Weights of a small transformer language model.
Architecture: RMSNorm before each block, rotary positions, biases on query, key and value, tied embeddings.
Each number is 128 + 32 x the weight over its row's rms, rounded and kept within 0 to 255. Layers, rows and columns count from 0. The size above them is the row's rms in percent of the matrix's.

# layer 6 MLP gate, 1024x384, rms 0.107, rows 851-867, columns 64-127
size [101  99  99  95 107 102  98  99 102 100  98  96 106  98 103  95  97]
[[127 102 157 101 147 154 160 174 139  83 113 134 166 104 177 132  64 168 171 146 122 199 178 178  73 174 149 164 158 134  92 149 173 105  98 138 124 141 153 157 152 113 170 165 125 161 127 127 161  92 115 145 113  83 150 132 162 152 160 141 106 118 153 162]
 [172 179 111 101 169 151 102 110 113 114 151 128 175  81 140 165 150  97 141 111 109 123 112 115 210 108 123  43 148 164 149 116 127 141 107 170 128 156 147 158 161 170  75 119  79 138 168 138  66 173 168 133 120 148  75 141 159 145 142 137 115 150  49 108]
 [100 135 110 159 140  92 147 146 108 155  95 141 126 146 110 110 114 176  87 105 129 118 157 119 128 149 115 187 146 101 108 131 119 129  85 112 142 150 144 108 128 151 161 110 163  83 157 125  57 142 103 106  97 118  67  52  83 142 126 112 115 132 117  55]
 [202 120 122 145 183 180 130 155  85 134 183 159 141 161 133 150 138  73 129 126 122 103 150  95 122 116  90 126 130 122 106 137 104 139 125 140 140 109 139 139 126 141 133 157 129 135 156 118 165  76 133 114 149 109 178 144  96 150 185  79  91 103 157 129]
 [ 95 138 124 143  98 110 160 115 166 120 166 139 143 164 138 135 164  88 118 161 136  68 128 154 148  93 156 133  75 103  87  89 158 139 130 126  99 131 132 205 129  96 117 162 141 144 168 134 108 154 157 142 154 155 111 131 114 122 156 102 116 171 117 127]
 [ 96  75 145  95 114 158 133 114  75 176 165 155 180 186 188 105 157 101 190 118 109 120 135 134 132 120  95 112 120 103 120 151 200 141 138 105 167  63 147 144 112  74  69 149 219 179 161 123 126 156 141 171  82  86  67 119 130 124 129 107 179  78  84  92]
 [109 151 118 129 120  77 132 122  83 109 194 175 142 129 140 148 103  93 124 147 148 136 141  71  98 158 110  68 104 105 144 134  91 140 189 118 133 154 178  98  67 113 180 118 118  88 109 158 125 143 120 133 123 181 121 164 132 148  98 154 129 122  93 203]
 [ 87 140 156 114 136 133 151 145 126 150 175 102 110  81  74 152  76 131 125 111 146 109 155  64 199  70 143  87 119 113 115 114 144 143 113 186  91 112 108 166 143 131 159 111 118  85  81  91 169 125 111 159  97 128 146 130  88 133 121  90 152 130 172 113]
 [ 86 154 191  90 137 113 194 114 100  89 110 126  83  55 148 161 141 125 127 110 132 141  91 113 128 201 143  89 118 176 134 183 120  98 151 186 149 125  74 135 113 122 125 151 128 144 146 143  75 201 144 145 105 152  80 118 106 114  37 173 132 176  84 116]
 [134  90 168 124 134  92 143 158  89 217 141 133 123 110 109 118 135 123 122  81 121 138 138 147 113 162  78 121  79 151 131 192 119  97 172 112 161  94 128 197 156 111 160 170  91 115 129 144  98 145 159 126 110 174 142  75 139 137  98 163  85 114 135 109]
 [115 151 135 122 109 130 147  78 141 122 134 114  96 140 118 117 151 132 152 159 135 130 134  86 116 133 145  95 100 177 108 123 130 106 127  73  94 145 168 103 104 184  86 105  81 108  87 149 120 208 107 146 100  87 106 151  98 188 159  84 147 125 116 130]
 [126 167 162 105 118 136 107 101 156 117 137 136 137  85  73 108 146 144 101 171 150  66 160 113  95  92 109 141 171  70 117 148  83 109 113 102 147  56 108 121  73  97 160  71  85 120  87 140 161 188 171 104 148 104 119 191 164 112 160 124  97 111 102 184]
 [149 130 104  88 102 123 148 134 146  81 194 138  83 169 106 167 191 108 127 133 129 136 165 155 161  87 156 136 113 133 111 129 129 157  68 119 144 124 187 167  50 127  64  98  87 124 167 180 107 113 122 114 102 129  89  68 127 157 126 159  89  83 115 120]
 [183 116 119 151  74 167 104 101 135  79 106 145 160 148 110 142 125 118 154 164 126  59 156 153 135 152  29  91 124  93 106 156 114 145 137  95 164 125 133 110 175  96  79 147 163 116 181 146  87  89 143 140 154 154 165 121  56  81  94  54  99 127 108 127]
 [127 118  92 115 124  78 154 159 132 173 173 156 169  77 151  79 181 194 198 102 182 170 133 147 169 186 125 114 174 164 162  98  98  68 148 120 139 135  82 105 142 130 154  94 124 110 152 180  54 160 122 167 144 116 144  82 107 162 127 115 128  93 105 107]
 [153 183  78 151 166 124 141 138 117 141 142 178  82 105 153 177  59 147 166 115 126 176 113 116 102 178 131 120  90 139 121  80 164 187 150 117 138 137  91  88 108 124 135 101 131 118  69 121 143  91  97 148 113 146 148 195  57 123 114 113  76 137 130 133]
 [103 101 100 160 142  72 151 160 147 178 157  98 121 134  72 114 165 105 138 140 132 143 170 131  91 147 145  67 133  82 134 152 150 158 148  74 160 114  93 173 100 109  95 121 133 122 133 130 130 179 118 171 137  94  58 117 148  53 125  82 132 140 101 116]]
# layer 6 MLP up, 1024x384, rms 0.11, rows 851-866, columns 64-127
size [105  96  96  91 107 109  93  96 102 108 100  91 102 101  94 102]
[[129 133 152 136 150 114 105 121 109 140 146 104 138  99 134  97  77 152 114 173 138 137 137  95 156 137 145  92 158 141 153  98 140 137 124 178 157 151 121 127  95  77 144  97 198 190 111 155 139 142  95 153 119 176 131 110  81 119 145  90 203 113 148 138]
 [163 160 138  94 151 151  60 134 192 148 194 130 150 172 110 135 163 102 108 143 151 165 145 120 207  93 123  95  97 144  89  48 135 175 165 149 133  92  94 115 137 170 107 126  85 182 120 179 152 114 103 174 114 100 105  81 117 139 145  98 123  70 154 137]
 [161 110 152 117 144 131 114 101 117  74  97  96 140 116 177 135  87 108 100 124 141 177  92 136 135 145 121 150 125 146  53 197 168 137 175 120  98 110 107 123  88  55 124 143 132 178 108 103 125 120 170 179  95  98 139 131 106 165 110 146 146 117 150 106]
 [107  63 100  86 106 150 141 163 110 117 180 158 149 114  87 165  94 130 154 152 119 147 195 142 102 102 109 131 123 104 159 119 129 128 105 132 129  76 160 142 155 130 151 144 154 103 185  72 106  91 101 134 172 123 137 213 184 153 177  74 112 104 154 138]
 [143  79  79 195 171 117 115 150 163 100 129  82 180 124 193 155 158  83  80 147  52 132 117 134 126 121 144 129 140 135 115 174 134 134  84 161 162 135 105  58 133 125 169 105 111 123 144  99 132 131 169 161 147  94  68 126  90 122 174  99 123 169 162 141]
 [105 113  90  88 150 128  88  91 112 165 114 148 158 124 181 114 136 154 156  73 153 190  97 139  49 140 101 112  83 168 148 184 170  86 151 164 120  99  87  90 217 106 100 166  72 115 126  63 123 136 132 140 106 126 116 133 167 113 170 144 126 138  80 128]
 [133 125 164 149 129 105 116 171  88  82  70 113 137 139 196 118  98 145 172 101 122 125 125 121 133 150 109  62 140 149 168 137 150 110 136 143 186 188 133 117 150 134 146 150 124  91  83  73 116 145 225 180 169 104 126 106 134 105 121 136 131  98 125 171]
 [144 151 100  99 152 142 159 225 141 169 101 169  97  66 103 169 112 140 135 112 110  93 152 189 146  61 137 127 161  95 100  91 140  73 150 139 135 123 142 105  88  88 175 107 147  75 134 163 156 121 105 121 145 160  98 116 141 195 127 146  72 126 108  70]
 [116 105 143  92 174 154 181 148 124 138 122  92 121  78 114 170 137  83 187 171 116 136 130 104 120  66 131 173  97 142 117 196 152  34 159 141 178 147 114  92 114 138 132 123  87  86 142 203  74  99 144 116 111 129 133 110 190  79 123 119  63 138 120 151]
 [ 85 135  96  93 146 124 116 108 133 114  81 149 119  70 146 162  73  92 168 104 132  99 107 118 117 155 115 102  99 177 145 103  74 147 133 146 140  75 107 105 161 102 150 119 147 215 115 107 178 188 142 113 157  81 156 190 125 180 123 108 158  88 131 164]
 [101 124 136 120 118 173 183 182 137 168 179 141 151 127 164  87  82 100 102 130 106 108 112 122 224 138  83 164  89 131 160 132 115 140 118 134 114 145 175  77 203 105 102 114 137  73 145 102 130  37 149 162 144 141 111 196  86  91 179 123  94 133  77 101]
 [140 140 118 125 114  92 124 106 177 121 165 117 135 183 157 176 103  94 117 111 136 178 159 109  65 130 141 114 139 143 145 169 147 134 116  98 105  86 113 154  74 117 143 116 130 129  87 104 168 115  73 137  85  93 101 110  63 110 136 164  84 126 102 142]
 [171 102 103 121 108 192 137 128  84 125 115 111  95 115 190 142 172 168 102 132 114 129 135 147 123 159  83  64 102 151 197 121 132  81 116 129 164 120 129  97 139 109  86 142 121 194 142 153 118 129 188 163 167 144 127 126 123 101 133 108 143 120 103 115]
 [144 133 147 197 154  72 118 158  92  81  94  76 145  57 171 114 172 139 151 144 113 162  73 192 113 151  52 131 178  86  92 151 114 144 140 127 106 105 115  87 107 121 121 224 179 168  89 151 140 144 114 154 153 156 137 172 169  97  50 133 136 139 133 127]
 [ 84 123 139 121 140 168 165  96 111 194 114  90 100 138 147 123 145 122  89  88 135  90 142  90 191 170 172 120 135 147 146 140 150 163  94 118 183 124 134 103 178 151 211 125 137 185 132  89  97 150 147 208 190 120 141 138 104 115 140 148  86 165 133 143]
 [147 101 106 138 180 137 124 125 106 137  96 134 156 160 136 134 145 165  76 147 115 100 155 127 175 117 117 107  97 100 149 114 132  79 161 114 143 141 132 149 144 132 108 144 141 107 171 175 102 155 136  87  99  73 140 171 108 128 136 140 118  49  71 117]]
# layer 6 MLP down (transposed), 1024x384, rms 0.103, rows 851-866, columns 64-127
size [102 100  98  93 100 103  96  99 100 102 104  94  98 100  97  99]
[[101 119 102 106 120 129 143 100 146 149 174 148 152 127 147 125  91 140 156 121 113 182 156 121 170 115 112 161 175 146 105 149 144 158 124 150 142 141 171  97 115 116 118  72 161 163 123 138 134 110 124 113 158 133 207 123 112  96 141 109 146  77 125 144]
 [117 118 111  99 122 125  66 173 134 165 146 146 107 197  98  76 208 130 118 162 176 183 114  91 177  74 111 139 155 116  42 105 155 125 129 143  70  74 125 140 157 186  97 116 119 103 126 158 102 127 123  52 146 156 186  66 132 138  92 110  98  75 202 156]
 [ 97  68 149 142 133 136 187 159 125 135  97  94 161 147 107  75 129 166 104 166  23 123 165 122  98 129  76 107 159 105 114 132  83 101 121 131 148 102 176  98 102 133 135  73 104  83 155 145 128 169 108 169 138 130  66  81 128  95 115 175 164  89 108  41]
 [199 133 129 119 212 100  96  89  88 131 130  98 106 139 107 134 156 136 133  83 155  81 124  96 139 141 123  61 158 163 133 138 151 182 167 143 154  70  92 123 104 121 153 180 153 116 160 112 106  80 194 140 158  90 146 111 137 100 182 165 115 145 150 177]
 [153 132 179 112  98 144  91  95  98 127 148 167 105 143  91 152  96 112 153 156  59 127 139 120 124 147 150 167 175 147  88 133 141 124 162 151 153  68 138  96 101 123 153 130  97 112 186 134 112 149 122  68 141 160 102 143 138  92 113 137 131 131 193  98]
 [154 165  92 122 201 112 143  84  72 177 115 177 149  46  94 114 112  97 142 129 182  66 153 139 114 163  91 189 131 202 170 187 114 153 140 156 126 150 124  54 166  93 171 121  95 137 133  77  89 152  81 127 126  90 122 140 122 149 111 128 121 128 156 130]
 [164 119 136 144 166 186 110  92  65 107 151 120 122 103 119 204 136 194 133 130 141 118 128 131 155 123 116  62 147  99  85 121 111 162 116 151 206 147 152 140 133 223 135 107 168 107  80 137 105 124 132 152 153 172 120 149  75 153 156 170 141 119  89 102]
 [106 101 106 118 127 130  72  88 141 113 121 187 186 137 178 112 113  84  69 127  78 217 138 142  77 156 162 201 142 143 133 136 142 121 200  67 144 130 145 167 150 135 157 111 104 161 149 135 102 107 121 120 167  82 120 155 107 203  97 133 125 121 135 119]
 [171 143 183 136  71 162  73 148 128 216  92 172 160 117  89 189  88 103  94 151 135  49 143 118 126  58 111 168 156 159 113 136 178 113 115 115 130 129 179 140  77 133 107  83  84 144 136 131 118 106 133  57  54 124 112 127 141 117 152 141 129 142 156 109]
 [141 157  87  64 179 135 158 115 137 132 112 111 161 102  94 171 165 133 147 111  54 145 117 131 145 225 120  85 108 112 131 158  90 162 153 145  97  51 157 157 172 106 131 169  82 197 112 108 166 149 115 137 161 101 197 123  75 197 173  94  99 167 145 115]
 [157  78 119 212 137 148 181 103 139 129 106 110 154 139 119 133 165 118 150 120 142 183  93 170 102 150  95 132  99 173 134 161 120 115 104 179 113  99 178  97 157  59 116 158 103  98 104 134  74 117 119 141 138 186 153  45 131 103 205 143 142 120  99 107]
 [119  92 100 165 177 211 119 162 103 154 206 123 138 142 141 211 110 148  71 139 126  92 118 105 106 105 125 123 147  76 151 106 168 102 112 105 136 133 107 215 123 192 118 101  89  69 168 148 130 159 173 113 172  93 101 200  87 185 147 179 135 148  48 158]
 [149 102  68 141 123 117 111 114 148 125 166 143 106 139 119 123 110  96 152 149  53 137 107 148 150 178 109 112 101 126 126 162 135 158 151 138 148  77 149 102  63 120 123 136  78  92 115 137 161 148 190 119 136 162 115 128 134 205 117 132 165 100 109 120]
 [109 120 156 123 135 114 117 135 161 138 135  97 196 138 172  51  91 131 138 145  53 178 126 153 170  98  90 105 133 133 162 112 100 133 202 171  99 138 105 113 190 152  74  43 139  81 143  93 165 166 126  59 137 147  64 154 147 128  71 111 104 106 107 125]
 [153 139  71 103 155 115 141 135  70 113 133  98 126 129 125 153 108 160 161 194 136 164 109 122  97 122 143 152 101 150 163 174  94 115 107 153 172 178 157 176 142 186 143 136  98 165 153 169  92 131 129 132 125 108 174  95  60 111 231  97  92 114 178  98]
 [139 137  96 101 153 165  63 158 170 122 140 145 137 124 158 150 155  88  54 142 112 114 160 145 105 182 127 100 106 100 116  89 158  86 123 159 109 160 100 140  83 119 138 136 168 115 126 160  96 143 140 143  95  51 104 155 175 128 124 128 158  81  92  80]]